Part of a small language model's weights: width 96, vocabulary 8192.
Each number is 50 + 12 x the weight over its row's rms, rounded and kept within 0 to 99. Layers, rows and columns count from 0. The size before them is the row's rms in percent of the matrix's.

# layer 5 MLP down (transposed), 256x96, rms 0.171, rows 8-56, columns 0-47
102:54 62 34 57 48 48 60 49 53 62 38 67 49 62 72 64 56 60 59 44 62 44 51 50 75 39 54 45 37 48 50 54 41 59 63 53 45 56 43 40 65 18 49 34 30 64 37 46
090:54 36 20 41 42 59 32 57 61 40 54 60 57 54 38 40 48 52 58 65 71 47 46 67 67 55 44 58 62 53 65 61 59 49 63 42 29 58 82 68 44 61 62 43 45 62 40 48
091:27 49 58 60 29 58 79 46 58 43 35 55 40 52 48 60 41 63 49 40 58 31 57 35 46 76 48 43 55 75 46 52 56 64 34 66 69 40 57 55 36 47 44 31 54 52 42 60
098:43 56 46 46 46 40 13 43 56 51 39 36 41 44 36 61 48 49 50 52 59 57 45 44 70 69 39 76 54 71 44 46 27 56 60 42 37 51 47 54 60 65 35 30 47 45 43 69
096:51 64 35 66 49 63 56 55 53 57 53 41 59 28 64 58 66 34 42 42 41 68 37 63 71 41 50 40 49 67 50 46 40 25 44 30 45 57 55 51 41 61 71 56 48 48 39 65
097:65 48 70 45 50 41 52 59 41 67 61 36 38 28 61 62 41 37 44 55 47 70 34 53 45 38 44 74 54 36 51 24 53 53 54 44 51 28 55 63 49 43 30 67 51 38 43 55
107:42 55 49 62 51 56 45 46 40 71 59 52 61 40 43 42 41 42 43 35 67 54 43 45 35 59 53 33 68 48 63 43 40 37 25 48 74 56 89 51 56 42 49 48 50 49 52 51
116:41 52 64 43 60 38 63 62 44 69 71 58 61 55 49 35 69 49 63 54 40 47 37 35 46 61 37 36 36 37 43 57 40 55 33 63 61 39 22 44 61 71 42 40 47 39 50 52
099:63 71 59 55 59 43 30 55 40 50 61 51 45 53 55 62 78 58 41 39 38 37 56 33 49 74 39 74 44 51 31 43 56 34 43 51 46 57 54 45 46 62 30 82 55 61 51 50
101:60 52 45 25 45 37 35 57 41 43 67 64 44 34 56 68 61 46 72 54 45 32 42 52 61 36 49 49 51 55 50 42 60 43 51 48 54 52 73 70 49 60 54 69 28 56 51 61
110:55 55 56 69 37 41 36 70 46 52 42 46 60 34 62 57 82 61 33 56 37 42 49 56 52 35 49 47 47 27 47 46 56 52 62 57 72 57 47 37 40 56 41 63 52 65 48 00
090:32 44 67 32 31 63 68 31 55 53 34 53 59 35 59 48 80 53 53 51 50 59 57 41 44 66 50 72 53 12 52 50 46 61 47 27 55 42 72 70 53 57 50 62 45 51 48 41
104:36 57 60 63 48 36 47 52 58 29 47 46 67 61 33 60 67 49 65 58 53 58 53 28 41 52 48 42 42 34 33 24 55 65 58 55 41 40 39 52 42 31 46 56 49 56 59 59
097:72 53 58 32 54 60 31 32 51 38 55 40 65 68 40 68 57 74 52 44 44 52 45 65 30 37 67 52 53 47 55 61 39 46 30 46 69 56 24 33 65 54 66 40 55 66 58 49
106:59 55 55 60 45 26 83 63 41 59 36 42 64 64 56 42 41 49 51 31 36 38 64 41 54 38 54 33 47 43 69 40 54 64 44 51 68 63 61 38 55 51 41 52 54 26 60 66
104:52 71 43 43 55 60 45 41 52 48 49 53 31 56 58 48 52 43 40 27 53 79 43 51 35 47 60 49 51 48 45 33 50 48 53 50 65 47 81 57 33 41 48 47 46 68 57 57
099:55 50 45 52 51 36 69 51 64 55 55 32 54 64 35 51 56 63 54 28 51 60 40 64 50 56 52 38 40 54 53 53 28 57 28 53 40 64 46 44 50 46 46 50 59 52 78 44
096:43 42 60 53 57 31 41 40 52 56 30 32 31 36 58 47 54 50 61 61 42 48 51 40 49 53 42 51 66 42 64 44 67 59 59 58 70 87 55 72 71 52 52 45 46 36 54 53
102:51 53 42 48 45 42 33 36 47 34 52 55 26 55 40 34 33 46 42 53 53 71 51 52 50 49 37 52 53 60 55 59 30 36 23 50 56 51 48 50 46 63 55 57 48 57 62 63
096:51 48 63 45 55 64 63 45 24 57 48 56 38 45 35 33 50 52 46 58 42 68 45 49 32 35 62 62 49 53 41 32 56 53 49 72 47 52 38 54 62 62 61 49 58 35 51 49
099:57 57 54 59 50 53 54 72 53 69 74 49 69 51 38 48 55 46 34 56 48 87 49 55 57 24 53 49 38 23 49 39 43 48 39 49 47 40 48 49 51 57 51 51 31 52 71 57
104:53 48 55 50 33 63 38 65 58 53 57 29 58 53 44 62 60 46 55 56 48 54 52 40 69 56 42 53 41 60 42 28 52 41 46 64 77 57 48 65 42 69 57 45 32 43 51 72
091:42 64 35 49 66 41 48 57 53 53 40 54 52 53 41 58 35 45 62 40 35 59 49 57 59 38 38 35 55 58 55 42 52 40 62 55 25 57 44 42 52 69 48 34 55 37 32 48
104:53 39 60 43 55 37 46 39 54 54 66 52 48 63 80 60 63 51 53 51 68 32 52 64 40 56 51 57 44 54 59 44 38 67 72 52 57 36 97 38 54 45 29 37 39 27 45 41
103:36 32 39 48 54 30 25 58 64 44 57 65 53 47 53 43 48 43 46 56 41 36 61 54 60 57 50 50 42 48 37 45 43 59 91 62 46 52 57 41 57 45 68 63 57 48 48 49
102:50 42 51 50 45 80 68 63 28 60 63 21 55 61 43 41 46 52 33 51 52 58 38 46 50 43 48 46 58 58 49 61 44 66 56 39 50 56 51 46 26 56 49 44 64 52 40 44
104:38 49 60 59 52 45 21 60 33 33 50 54 45 61 52 36 88 50 42 42 56 58 62 34 78 63 38 60 63 54 55 56 55 47 48 71 59 47 42 54 63 50 43 65 54 66 59 20
103:54 49 62 42 53 51 41 64 52 41 63 47 47 52 52 49 75 55 54 60 28 47 55 57 60 69 45 44 55 63 43 60 31 50 55 58 74 44 46 30 50 49 41 59 32 50 43 38
096:44 55 40 75 40 55 46 41 34 44 28 54 35 59 45 27 42 40 68 33 57 47 45 23 67 43 36 28 41 71 34 50 29 66 51 75 58 52 57 44 59 34 37 61 57 47 44 48
097:58 62 39 49 45 43 43 41 42 61 60 60 45 52 62 54 30 50 55 40 35 52 33 48 45 51 32 41 51 59 41 26 56 76 47 31 52 42 47 53 37 73 40 59 31 51 50 67
096:38 42 53 58 56 59 28 45 58 83 26 44 61 85 55 55 46 50 35 63 42 41 39 46 55 53 59 57 46 51 49 59 38 42 58 73 44 58 77 49 48 62 66 43 53 55 48 37
102:45 56 35 49 53 57 64 47 44 59 59 44 54 48 41 64 25 53 47 55 43 35 63 78 41 52 75 50 48 52 52 37 69 58 49 36 69 60 43 32 51 44 53 40 33 36 57 62
097:38 48 14 62 49 63 54 47 54 55 28 47 53 54 54 50 66 63 61 68 58 35 54 46 51 68 43 34 57 34 49 32 56 59 35 52 54 68 89 63 43 64 54 36 60 67 53 55
109:60 42 57 62 50 47 59 63 64 44 57 32 73 55 46 49 56 47 48 56 49 44 51 39 63 47 55 25 49 44 51 27 67 43 48 55 75 42 51 32 36 67 45 67 44 50 88 63
093:55 67 32 49 40 88 51 59 57 47 39 74 61 36 65 59 66 45 39 45 32 53 42 49 41 67 68 49 56 43 72 72 50 50 37 69 39 46 05 47 60 53 45 55 56 63 52 37
106:58 36 49 61 56 61 61 58 53 29 34 61 43 60 35 56 53 53 37 53 34 43 52 53 56 41 45 41 23 08 44 54 62 22 41 38 45 60 54 45 63 52 41 30 69 49 29 44
098:53 50 55 60 41 47 43 48 79 45 38 59 60 40 46 51 63 64 65 29 63 58 35 48 64 55 64 47 45 48 54 46 30 52 67 55 50 62 38 68 73 43 49 41 41 55 38 37
102:52 43 47 43 43 41 58 32 28 35 70 57 45 66 55 48 50 52 43 47 73 49 29 40 54 41 56 45 54 32 55 57 75 49 31 40 23 59 65 50 38 62 50 50 41 70 44 43
102:65 55 42 54 37 29 46 35 35 41 53 41 37 36 49 59 32 48 43 38 33 64 50 40 37 72 65 57 57 54 52 41 59 40 57 49 32 55 06 43 46 51 71 50 34 50 58 65
095:34 65 24 38 66 54 47 37 47 51 48 48 59 67 58 43 56 76 55 34 43 40 51 46 50 30 40 73 64 36 44 43 45 53 50 43 36 54 38 60 57 35 57 70 60 39 45 50
105:74 38 60 34 56 55 66 56 70 48 67 65 36 50 60 47 46 50 51 58 30 45 50 57 61 50 42 36 35 42 43 43 45 58 63 58 39 47 20 48 43 56 36 51 65 61 34 39
086:62 57 64 68 54 46 34 28 38 44 55 36 39 37 43 29 52 31 68 64 55 45 60 63 23 54 63 82 49 56 51 45 38 38 29 65 41 44 44 48 37 34 52 65 47 69 52 54
095:56 71 61 36 67 46 49 50 38 64 76 46 48 34 41 51 45 42 51 64 48 19 47 47 48 63 43 51 36 58 39 52 42 44 59 44 27 77 65 61 50 40 50 50 49 59 47 47
093:58 41 67 51 44 40 46 44 66 25 50 65 55 69 79 68 43 64 45 54 69 32 42 61 35 60 54 46 76 62 47 46 47 43 47 36 39 50 26 45 39 39 44 43 40 51 60 43
092:49 51 47 61 47 43 56 42 38 53 48 76 43 47 60 59 36 52 74 55 68 37 55 35 62 54 40 54 57 46 42 26 38 46 66 38 64 51 69 30 50 44 52 63 72 48 48 59
098:77 53 55 70 66 50 50 55 51 44 46 40 37 52 37 50 34 49 59 55 47 57 47 28 68 55 61 51 51 33 37 45 34 61 49 26 40 36 53 49 66 54 57 40 47 45 51 60
099:64 46 55 70 39 52 39 41 29 39 52 44 31 43 33 36 39 50 66 47 58 35 78 48 46 49 76 79 47 51 42 51 53 46 39 42 68 61 68 47 46 44 36 55 62 50 48 42
101:52 53 54 49 39 65 59 48 46 63 69 30 22 48 59 76 39 48 40 29 42 75 51 32 63 46 39 43 44 37 69 31 59 55 69 53 28 27 44 38 59 49 43 40 62 49 52 41
095:57 34 60 33 54 52 34 62 54 36 50 55 58 46 59 63 34 61 39 58 51 44 29 50 53 33 65 45 46 60 48 24 37 46 42 51 34 39 67 73 60 65 38 43 78 54 55 24
# layer 5 MLP gate, 256x96, rms 0.194, rows 9-56, columns 0-47
094:52 36 64 59 31 43 43 69 39 21 73 33 39 53 77 71 51 45 78 54 70 46 41 56 54 59 32 46 56 50 51 64 45 44 55 44 47 52 61 65 47 37 40 44 44 17 27 44
089:45 53 25 55 62 51 43 71 67 44 50 35 24 40 56 42 54 57 60 79 61 35 41 56 61 36 53 45 49 48 45 55 43 56 36 12 60 59 57 25 44 63 46 38 56 44 40 62
098:83 15 49 42 66 48 61 53 33 38 45 36 33 43 45 51 67 52 57 51 57 59 56 49 57 44 42 35 34 56 49 44 35 36 55 43 53 67 62 43 45 40 64 47 35 36 83 41
098:48 53 45 62 28 37 38 61 50 41 50 58 31 54 39 60 29 62 70 22 44 51 67 77 56 42 51 41 53 50 52 31 49 40 45 49 60 51 99 50 60 39 25 54 35 45 51 34
107:36 61 53 41 43 49 45 57 41 61 50 56 58 62 50 47 52 61 47 65 52 57 55 50 28 35 60 54 35 56 39 53 56 54 32 60 45 37 67 45 63 48 56 64 41 24 65 51
102:48 62 69 63 51 55 41 33 60 31 52 47 54 49 57 57 45 51 67 51 80 51 60 45 65 69 49 72 52 36 46 47 45 40 48 24 49 49 70 55 52 24 37 48 47 58 61 59
093:43 66 67 60 53 46 51 61 60 59 71 36 48 54 51 47 79 50 48 58 38 51 56 39 43 63 62 56 51 42 51 55 46 55 52 60 59 36 40 40 59 66 65 65 64 40 40 45
090:68 78 62 44 39 62 26 36 53 60 38 70 35 36 45 57 40 53 51 34 59 74 57 64 56 82 50 44 28 48 44 45 41 47 50 22 53 44 48 44 62 58 48 56 38 44 52 61
098:45 45 56 50 39 49 38 44 51 49 39 54 54 55 47 68 47 43 54 51 62 68 51 46 38 48 46 48 34 66 51 38 46 29 52 50 61 38 51 53 74 47 46 71 36 36 49 31
104:31 63 52 47 61 58 42 39 66 49 68 43 56 51 51 52 53 70 36 40 48 43 43 59 47 78 68 41 62 57 53 42 45 59 39 43 51 36 61 50 52 57 55 50 31 27 41 68
093:50 55 60 34 65 71 63 45 59 73 55 39 44 49 50 49 40 39 37 44 40 44 82 52 54 38 56 53 50 42 37 46 51 34 44 50 60 48 49 47 52 28 51 41 39 48 41 30
100:80 55 58 36 43 51 47 42 42 52 36 38 39 58 58 49 46 48 38 39 48 38 46 46 60 55 45 44 36 50 60 29 59 84 62 58 78 54 59 53 47 38 52 38 45 47 68 58
106:54 76 73 43 29 71 41 54 49 31 80 45 51 57 64 45 55 44 57 47 39 53 28 59 46 43 45 61 57 50 58 47 44 50 27 26 71 37 52 50 57 58 72 34 57 41 30 59
109:51 70 55 60 44 48 36 44 46 52 81 40 47 37 38 36 42 74 38 49 45 38 51 62 54 50 40 51 60 40 55 42 76 47 79 37 59 52 52 55 35 66 40 55 46 43 31 65
104:44 37 53 51 62 40 37 58 46 54 50 46 65 60 55 41 54 50 41 41 51 72 50 46 37 53 43 36 65 48 39 61 63 57 58 71 35 37 43 59 33 41 42 44 61 63 43 64
102:44 31 62 53 60 37 61 52 53 29 58 52 49 24 53 62 75 55 52 76 36 55 70 47 54 30 40 42 47 51 39 66 50 34 50 47 46 36 66 59 58 31 73 43 44 33 48 56
104:28 60 46 38 54 61 47 42 83 50 58 55 42 49 51 44 72 46 46 31 48 80 54 52 51 44 45 55 39 46 26 51 47 37 53 50 44 44 65 32 49 46 47 77 40 35 68 46
096:58 36 67 27 56 43 47 67 53 66 87 43 63 52 49 42 47 46 52 47 43 30 42 54 43 74 41 56 49 59 36 48 57 58 42 60 61 49 61 58 59 50 44 57 43 57 38 40
099:75 50 58 43 51 48 38 63 62 46 73 63 55 29 23 61 56 66 65 64 32 43 39 53 58 71 47 37 38 48 46 36 43 32 54 66 36 63 62 62 40 34 44 32 56 58 50 43
097:43 67 60 61 30 39 57 45 54 43 58 37 59 47 54 30 44 60 26 36 34 53 52 56 41 41 59 39 43 45 31 62 65 55 38 51 61 29 50 40 80 38 66 70 57 47 40 38
104:67 49 62 28 41 35 57 59 54 53 70 55 35 57 40 57 34 43 44 73 30 62 46 68 37 64 58 66 39 41 74 44 59 45 59 45 69 41 51 53 49 56 46 46 39 40 69 47
097:44 47 40 48 59 80 42 51 53 44 62 59 53 29 27 53 42 71 55 52 52 44 89 66 56 63 43 35 46 52 40 41 48 50 60 40 30 48 71 51 50 29 53 27 48 52 50 57
097:56 39 42 55 55 29 31 30 38 78 65 54 49 53 49 68 64 38 66 61 62 42 50 57 36 54 46 62 49 43 74 56 42 55 69 66 36 44 73 56 46 56 29 33 46 51 54 22
103:66 72 55 61 29 46 49 45 32 70 49 50 33 35 39 36 58 51 41 39 55 56 35 76 28 42 54 67 30 65 57 39 48 38 51 50 66 57 69 49 65 55 58 38 54 38 54 56
101:50 55 42 54 65 61 47 56 75 44 53 30 55 47 27 49 51 66 36 38 40 49 37 57 39 37 24 43 48 49 77 61 50 62 65 57 51 45 59 38 35 47 51 28 42 48 12 63
099:48 50 43 58 57 62 39 34 46 62 40 38 36 45 56 42 39 71 45 56 32 52 56 39 73 37 30 57 36 35 51 43 36 47 58 13 62 52 41 39 40 50 77 52 36 42 43 42
102:64 33 47 47 57 47 36 45 60 48 60 32 68 47 61 30 55 64 60 47 50 47 53 49 51 56 46 43 60 88 62 25 50 48 68 64 40 16 52 39 33 41 59 37 52 47 49 57
097:51 60 64 54 49 44 31 63 35 36 24 49 60 38 38 55 50 56 61 61 49 40 46 56 63 58 39 50 54 37 63 40 28 55 56 53 69 32 68 64 47 48 68 57 51 35 38 61
092:56 38 62 57 52 44 57 58 53 33 56 70 61 59 41 41 40 63 51 40 45 53 45 60 50 53 69 57 28 68 64 52 28 45 48 45 60 29 54 35 51 29 49 52 43 45 45 41
104:51 57 30 70 57 49 46 46 49 71 43 62 51 50 39 28 52 49 45 52 42 49 53 56 53 52 47 58 28 61 47 30 36 57 55 31 56 71 52 25 17 35 62 48 67 42 48 47
101:49 57 61 53 67 57 51 40 41 53 50 23 50 48 70 56 39 53 45 61 62 71 44 62 60 42 41 50 53 65 63 39 54 36 45 62 54 49 58 45 50 69 46 58 24 37 46 46
088:58 44 54 39 52 54 52 76 58 40 37 61 55 48 47 37 31 29 49 36 30 54 60 52 55 49 41 62 54 66 41 35 64 43 48 34 46 46 44 53 68 45 43 33 61 43 51 72
106:62 49 61 35 55 49 59 52 49 29 54 48 61 48 52 49 57 47 47 30 31 39 55 62 38 68 44 34 43 52 64 49 51 64 32 66 66 40 68 68 71 55 27 51 34 28 68 34
089:32 31 47 31 55 49 56 43 55 42 56 50 15 41 65 34 66 52 48 44 31 36 33 41 51 34 38 43 42 65 58 43 49 51 53 57 57 68 41 42 63 39 45 36 48 46 39 43
100:50 43 56 37 24 40 54 59 48 42 57 44 63 67 56 43 61 70 47 62 69 42 38 61 39 44 62 39 71 61 34 41 56 61 51 66 64 25 48 53 48 48 48 37 42 45 58 54
105:58 51 54 51 72 78 71 42 59 40 38 59 34 59 48 37 52 36 46 69 55 52 54 42 79 35 49 42 54 45 69 54 52 20 40 37 39 48 49 49 40 50 72 60 34 47 51 61
098:46 37 71 57 55 29 53 55 49 33 35 50 38 50 38 44 51 61 58 69 40 55 63 51 55 70 28 54 68 50 45 37 53 32 59 57 41 59 51 55 56 43 48 40 46 51 70 74
092:56 61 57 75 51 59 52 49 55 46 53 15 54 44 37 41 39 51 48 28 61 39 49 48 53 62 26 33 58 50 28 42 71 28 52 49 64 30 43 47 45 60 64 55 52 56 42 71
093:47 60 29 61 42 42 29 53 32 31 53 69 60 54 65 49 37 48 55 69 46 48 40 56 47 44 57 55 61 64 65 40 48 45 57 54 61 41 68 63 45 60 55 67 70 43 43 56
101:51 35 38 62 47 48 59 27 48 51 44 44 83 51 56 40 55 62 55 54 68 59 48 57 51 30 37 49 53 43 56 38 35 45 78 44 81 35 66 44 46 44 56 25 32 58 54 42
096:62 55 29 57 63 60 39 37 42 43 59 31 30 53 33 27 44 37 39 86 42 45 48 60 48 49 41 67 47 54 49 55 50 75 57 42 42 45 56 70 43 32 70 32 46 51 36 50
094:53 36 59 48 39 67 50 33 56 54 50 40 53 74 44 54 23 44 54 26 63 88 67 61 52 49 58 30 47 55 46 68 39 51 48 54 50 38 54 52 74 48 63 45 67 53 67 43
098:44 40 57 41 78 51 55 42 60 50 32 59 56 65 28 56 45 67 33 37 55 40 77 51 54 55 45 58 39 47 38 33 30 31 51 29 64 46 44 30 52 46 66 48 49 51 71 77
097:41 66 32 44 52 63 45 53 62 41 48 37 55 56 62 58 56 67 33 62 60 43 29 72 55 54 68 34 45 74 44 42 47 69 50 46 50 52 70 53 52 31 53 47 50 41 59 47
102:68 52 63 59 46 51 54 67 57 25 49 39 43 61 55 49 43 47 58 51 44 69 50 59 71 58 44 24 65 49 64 51 46 43 36 34 64 30 51 46 49 41 35 19 59 49 44 80
098:62 57 49 46 54 51 35 53 42 49 53 54 46 59 37 35 45 55 32 42 64 28 61 49 48 46 65 16 44 49 51 46 14 74 54 43 73 38 48 50 38 47 42 49 48 62 42 72
095:49 46 56 45 42 44 68 46 64 35 53 68 45 62 48 25 60 48 48 59 60 51 66 65 31 51 55 41 58 61 30 50 43 34 45 47 38 51 62 21 44 31 55 52 28 53 55 67
094:47 63 46 66 55 59 42 22 33 56 47 52 44 52 53 58 30 45 28 28 55 51 38 56 48 64 32 39 54 54 55 49 38 63 47 37 67 49 60 49 36 31 53 54 50 38 55 47
# layer 5 MLP up, 256x96, rms 0.176, rows 9-56, columns 0-47
093:53 58 45 71 61 50 55 66 43 26 39 44 54 53 58 53 48 27 66 51 72 49 50 54 56 42 33 60 60 25 37 36 47 42 47 54 61 42 64 51 48 33 35 64 42 51 46 26
090:30 46 53 44 48 63 43 71 70 44 53 58 55 75 38 61 30 77 62 57 30 66 54 59 67 49 39 61 37 48 54 54 32 61 43 46 53 57 47 45 68 48 55 37 49 66 59 45
099:62 82 64 63 35 49 11 49 53 63 23 51 47 66 54 49 58 50 50 53 39 59 54 48 42 46 58 70 70 58 36 54 38 47 51 46 60 43 50 69 71 48 39 56 49 40 28 62
096:53 46 54 33 64 44 38 16 78 50 55 63 70 75 47 41 77 37 48 64 55 47 58 48 46 59 50 40 64 59 60 44 59 79 47 63 22 43 41 48 42 58 59 39 46 52 64 67
118:47 32 46 55 50 49 65 42 45 45 45 55 43 39 59 52 69 53 41 45 48 46 66 64 77 55 63 66 67 54 73 54 65 62 56 47 57 51 36 42 28 41 37 51 40 61 47 52
106:21 64 60 60 31 53 54 30 43 63 42 63 38 48 68 61 34 46 64 51 58 44 49 48 46 42 50 49 56 53 54 44 43 32 62 89 50 55 62 53 60 57 55 58 48 55 67 43
118:54 63 42 50 43 50 39 42 50 32 54 55 55 49 58 64 43 46 54 55 44 50 64 65 60 58 19 44 56 57 63 54 41 27 65 43 36 77 62 70 38 44 45 46 47 40 47 51
097:36 62 49 49 46 60 64 55 55 53 68 50 41 44 27 54 38 51 71 50 51 35 49 44 41 58 25 46 58 54 43 48 61 33 31 38 32 58 52 71 58 24 60 60 21 37 51 41
102:53 65 69 53 62 59 78 46 45 24 42 20 56 52 61 47 49 64 63 44 50 30 76 56 70 57 45 51 51 59 48 32 47 71 59 58 73 64 45 60 47 35 52 57 47 43 54 41
114:37 40 44 51 43 64 56 42 33 44 58 34 55 22 56 56 58 49 64 17 67 36 48 51 79 47 41 72 54 42 56 35 67 52 52 49 61 62 38 51 62 67 47 71 52 47 58 51
089:28 42 48 49 48 45 37 46 63 53 49 70 45 42 35 52 85 53 62 13 50 52 43 44 64 63 56 66 35 44 60 41 69 59 48 42 45 52 45 29 70 61 25 58 39 44 51 47
102:53 48 53 53 33 39 37 44 50 39 65 66 38 40 73 76 48 45 46 49 63 61 76 58 55 45 43 59 44 43 46 64 62 44 32 53 64 55 57 69 36 35 35 66 30 36 64 51
099:68 51 34 49 30 48 43 35 51 50 57 49 39 79 37 29 45 42 61 51 39 31 59 58 46 36 78 42 49 27 46 59 34 50 41 44 61 40 60 53 47 51 73 28 35 60 35 35
110:48 47 38 43 77 54 31 37 34 67 52 49 45 65 52 58 45 58 35 67 10 59 62 31 51 32 33 27 47 48 61 59 54 34 49 65 51 49 53 40 60 45 28 43 56 56 49 49
112:46 49 49 51 54 47 69 39 45 45 50 44 61 47 48 67 51 52 66 62 37 15 59 41 64 63 49 46 52 56 57 63 61 48 42 50 45 68 41 51 59 68 42 49 54 37 24 35
099:30 55 36 38 73 64 36 31 38 59 57 47 69 51 40 47 20 47 29 64 57 62 31 49 47 36 61 36 52 49 61 51 64 67 42 43 64 78 46 43 48 65 51 39 49 52 50 71
092:44 60 39 49 33 59 52 55 53 54 48 45 49 41 34 53 63 67 53 23 66 57 51 36 67 47 53 59 41 31 49 49 39 46 54 42 59 25 39 49 60 46 49 53 39 79 62 43
103:64 65 54 49 49 47 54 52 44 65 49 65 45 54 45 54 42 51 71 27 47 36 56 47 43 50 45 58 22 52 51 45 40 52 49 66 43 40 42 54 46 69 75 60 23 36 37 61
098:37 65 64 47 55 67 46 37 61 64 56 41 38 60 53 35 65 34 38 27 64 57 56 45 60 36 58 45 49 38 57 49 51 53 46 31 45 34 39 49 48 73 50 65 58 43 41 38
108:50 46 38 63 62 55 56 38 28 69 36 58 47 47 64 47 52 51 66 55 39 47 38 28 52 63 55 53 59 66 67 47 52 47 35 52 53 65 40 39 42 64 51 43 71 38 60 48
097:36 68 42 49 55 81 44 40 62 53 61 45 50 52 52 47 41 42 56 60 52 37 50 48 63 26 51 53 47 47 48 45 45 58 56 65 48 51 41 64 45 39 54 46 38 46 38 42
096:34 32 52 44 54 76 40 65 57 47 49 57 42 26 51 35 66 32 15 55 57 45 77 50 44 62 59 55 55 45 47 51 47 64 45 43 48 50 47 61 64 22 53 57 61 55 45 81
108:50 42 41 60 38 57 61 57 60 41 30 50 54 37 39 43 37 56 51 42 34 59 47 32 48 47 51 57 65 55 39 44 60 24 31 51 47 64 31 57 34 58 69 62 56 77 57 59
106:43 31 47 31 62 51 46 50 52 41 55 55 54 72 50 69 45 54 73 49 57 52 61 17 65 49 64 54 80 36 60 69 50 45 65 47 62 70 44 64 49 53 79 51 53 69 46 53
105:59 56 59 66 61 50 64 77 29 48 66 51 29 71 62 42 47 36 37 53 54 27 41 56 65 51 57 43 43 55 43 38 48 43 37 48 51 55 53 75 64 61 48 71 39 40 37 57
104:41 38 53 59 33 37 46 43 56 51 48 55 53 61 40 60 27 75 62 34 52 72 53 54 64 64 59 43 66 59 38 53 25 74 59 36 46 30 64 44 55 25 31 37 51 57 45 52
099:44 63 54 41 59 71 57 45 38 27 54 50 45 47 23 55 43 27 49 39 43 55 43 70 40 63 38 48 43 44 40 67 39 54 46 50 48 64 52 53 68 51 55 69 34 36 56 69
093:49 53 33 39 51 47 67 44 66 53 64 71 37 39 33 34 32 60 46 37 54 27 18 46 54 45 38 61 53 64 78 43 58 62 52 54 48 51 64 71 50 37 60 55 59 64 46 49
095:51 45 39 45 48 36 57 36 73 49 43 21 68 33 43 57 55 66 68 38 38 44 74 54 16 80 49 66 43 58 46 39 37 66 54 33 35 48 56 38 42 50 51 61 62 42 38 57
102:35 58 66 31 57 51 39 60 56 73 62 48 56 35 33 38 54 40 58 60 52 46 56 46 39 68 66 51 53 34 36 64 60 61 40 74 62 37 46 65 50 69 57 59 38 69 45 33
101:52 62 55 60 76 63 71 46 24 73 49 54 48 40 48 32 33 42 29 40 49 42 55 55 54 50 60 55 42 39 59 30 39 40 34 60 48 48 36 36 39 55 53 61 61 42 70 53
093:65 44 10 58 41 56 49 54 26 66 55 54 57 36 36 44 38 60 33 41 42 42 54 41 48 49 36 49 47 44 43 68 61 55 43 00 44 54 44 42 62 45 57 28 56 52 53 51
104:22 48 43 47 59 34 40 42 62 60 38 57 32 57 43 27 65 28 29 57 42 50 40 48 51 66 47 37 29 53 32 46 57 61 49 57 39 62 47 42 53 39 39 48 68 43 59 58
098:76 59 35 58 65 72 48 43 71 39 75 44 28 45 59 46 55 39 59 31 53 63 40 46 54 51 62 62 53 51 47 68 44 51 47 51 45 44 55 55 63 58 37 50 61 44 49 40
107:31 61 39 36 47 44 53 49 43 55 07 30 57 67 52 61 54 56 79 22 67 57 59 50 50 50 61 41 42 63 51 46 81 47 42 47 36 42 39 46 51 56 55 38 79 50 40 46
104:68 71 43 58 37 56 56 64 57 42 38 69 60 42 32 36 44 38 49 50 39 41 54 31 56 58 67 53 59 46 47 51 46 65 43 43 29 44 43 66 51 44 60 26 59 64 42 33
096:39 46 52 56 63 25 71 54 40 41 48 46 54 51 60 55 58 60 39 70 36 27 28 56 55 40 47 49 59 23 63 49 55 33 56 64 39 64 52 48 22 51 55 40 31 51 40 55
118:54 56 42 52 61 49 46 46 26 44 57 42 27 58 50 46 39 46 31 33 55 47 43 61 54 49 25 21 66 60 42 59 60 44 58 55 74 53 52 33 46 50 65 46 38 46 56 51
093:64 49 35 69 39 48 44 54 40 58 52 44 45 45 64 52 50 56 67 59 51 45 35 37 30 59 55 56 62 61 58 43 53 53 68 58 44 59 54 55 52 46 57 38 55 39 61 61
103:68 54 28 52 36 33 54 47 53 56 31 36 52 78 47 55 47 44 38 48 46 41 40 64 68 67 51 34 55 49 44 60 68 41 43 75 56 52 56 57 45 39 60 39 36 43 34 49
083:54 76 72 38 69 44 42 59 40 62 61 56 47 38 31 50 74 42 35 40 46 53 57 49 35 68 67 39 46 42 58 44 39 49 62 53 55 63 54 44 33 39 25 57 71 65 74 51
099:44 61 24 54 49 42 54 55 51 61 32 50 56 50 41 57 53 51 59 68 63 35 44 56 68 55 58 85 53 38 54 41 51 70 17 51 42 44 38 45 35 48 53 48 52 54 41 47
094:45 54 59 57 63 50 46 45 44 65 36 28 46 48 36 49 49 39 39 58 29 48 63 64 43 61 37 61 39 44 49 58 56 35 55 50 49 48 48 25 49 54 47 63 44 41 49 65
092:55 39 59 56 46 33 53 46 58 63 40 59 34 46 40 59 44 74 72 47 68 64 56 77 46 48 51 61 50 39 42 52 47 47 62 41 36 68 68 45 50 44 52 66 27 42 62 53
101:52 45 41 31 54 55 34 43 41 62 40 50 57 37 36 49 69 32 46 61 59 26 51 48 43 31 64 46 51 42 31 46 53 60 42 66 66 67 52 52 47 55 68 73 43 39 44 27
099:67 73 41 41 18 43 26 33 24 47 61 63 44 53 54 41 56 50 40 63 52 54 32 51 44 45 37 48 47 78 61 44 52 57 50 41 31 43 60 36 56 69 35 35 54 52 46 57
101:68 37 53 45 37 37 58 64 57 57 35 27 39 51 51 56 22 40 53 56 39 48 41 31 62 42 43 59 67 45 69 48 47 40 64 43 58 37 47 73 51 56 50 26 65 50 47 43
093:35 42 69 35 45 49 57 47 45 70 57 41 67 44 56 62 47 39 36 55 48 54 51 42 55 59 40 46 55 34 71 69 43 59 54 51 61 50 43 59 43 25 40 52 31 54 52 34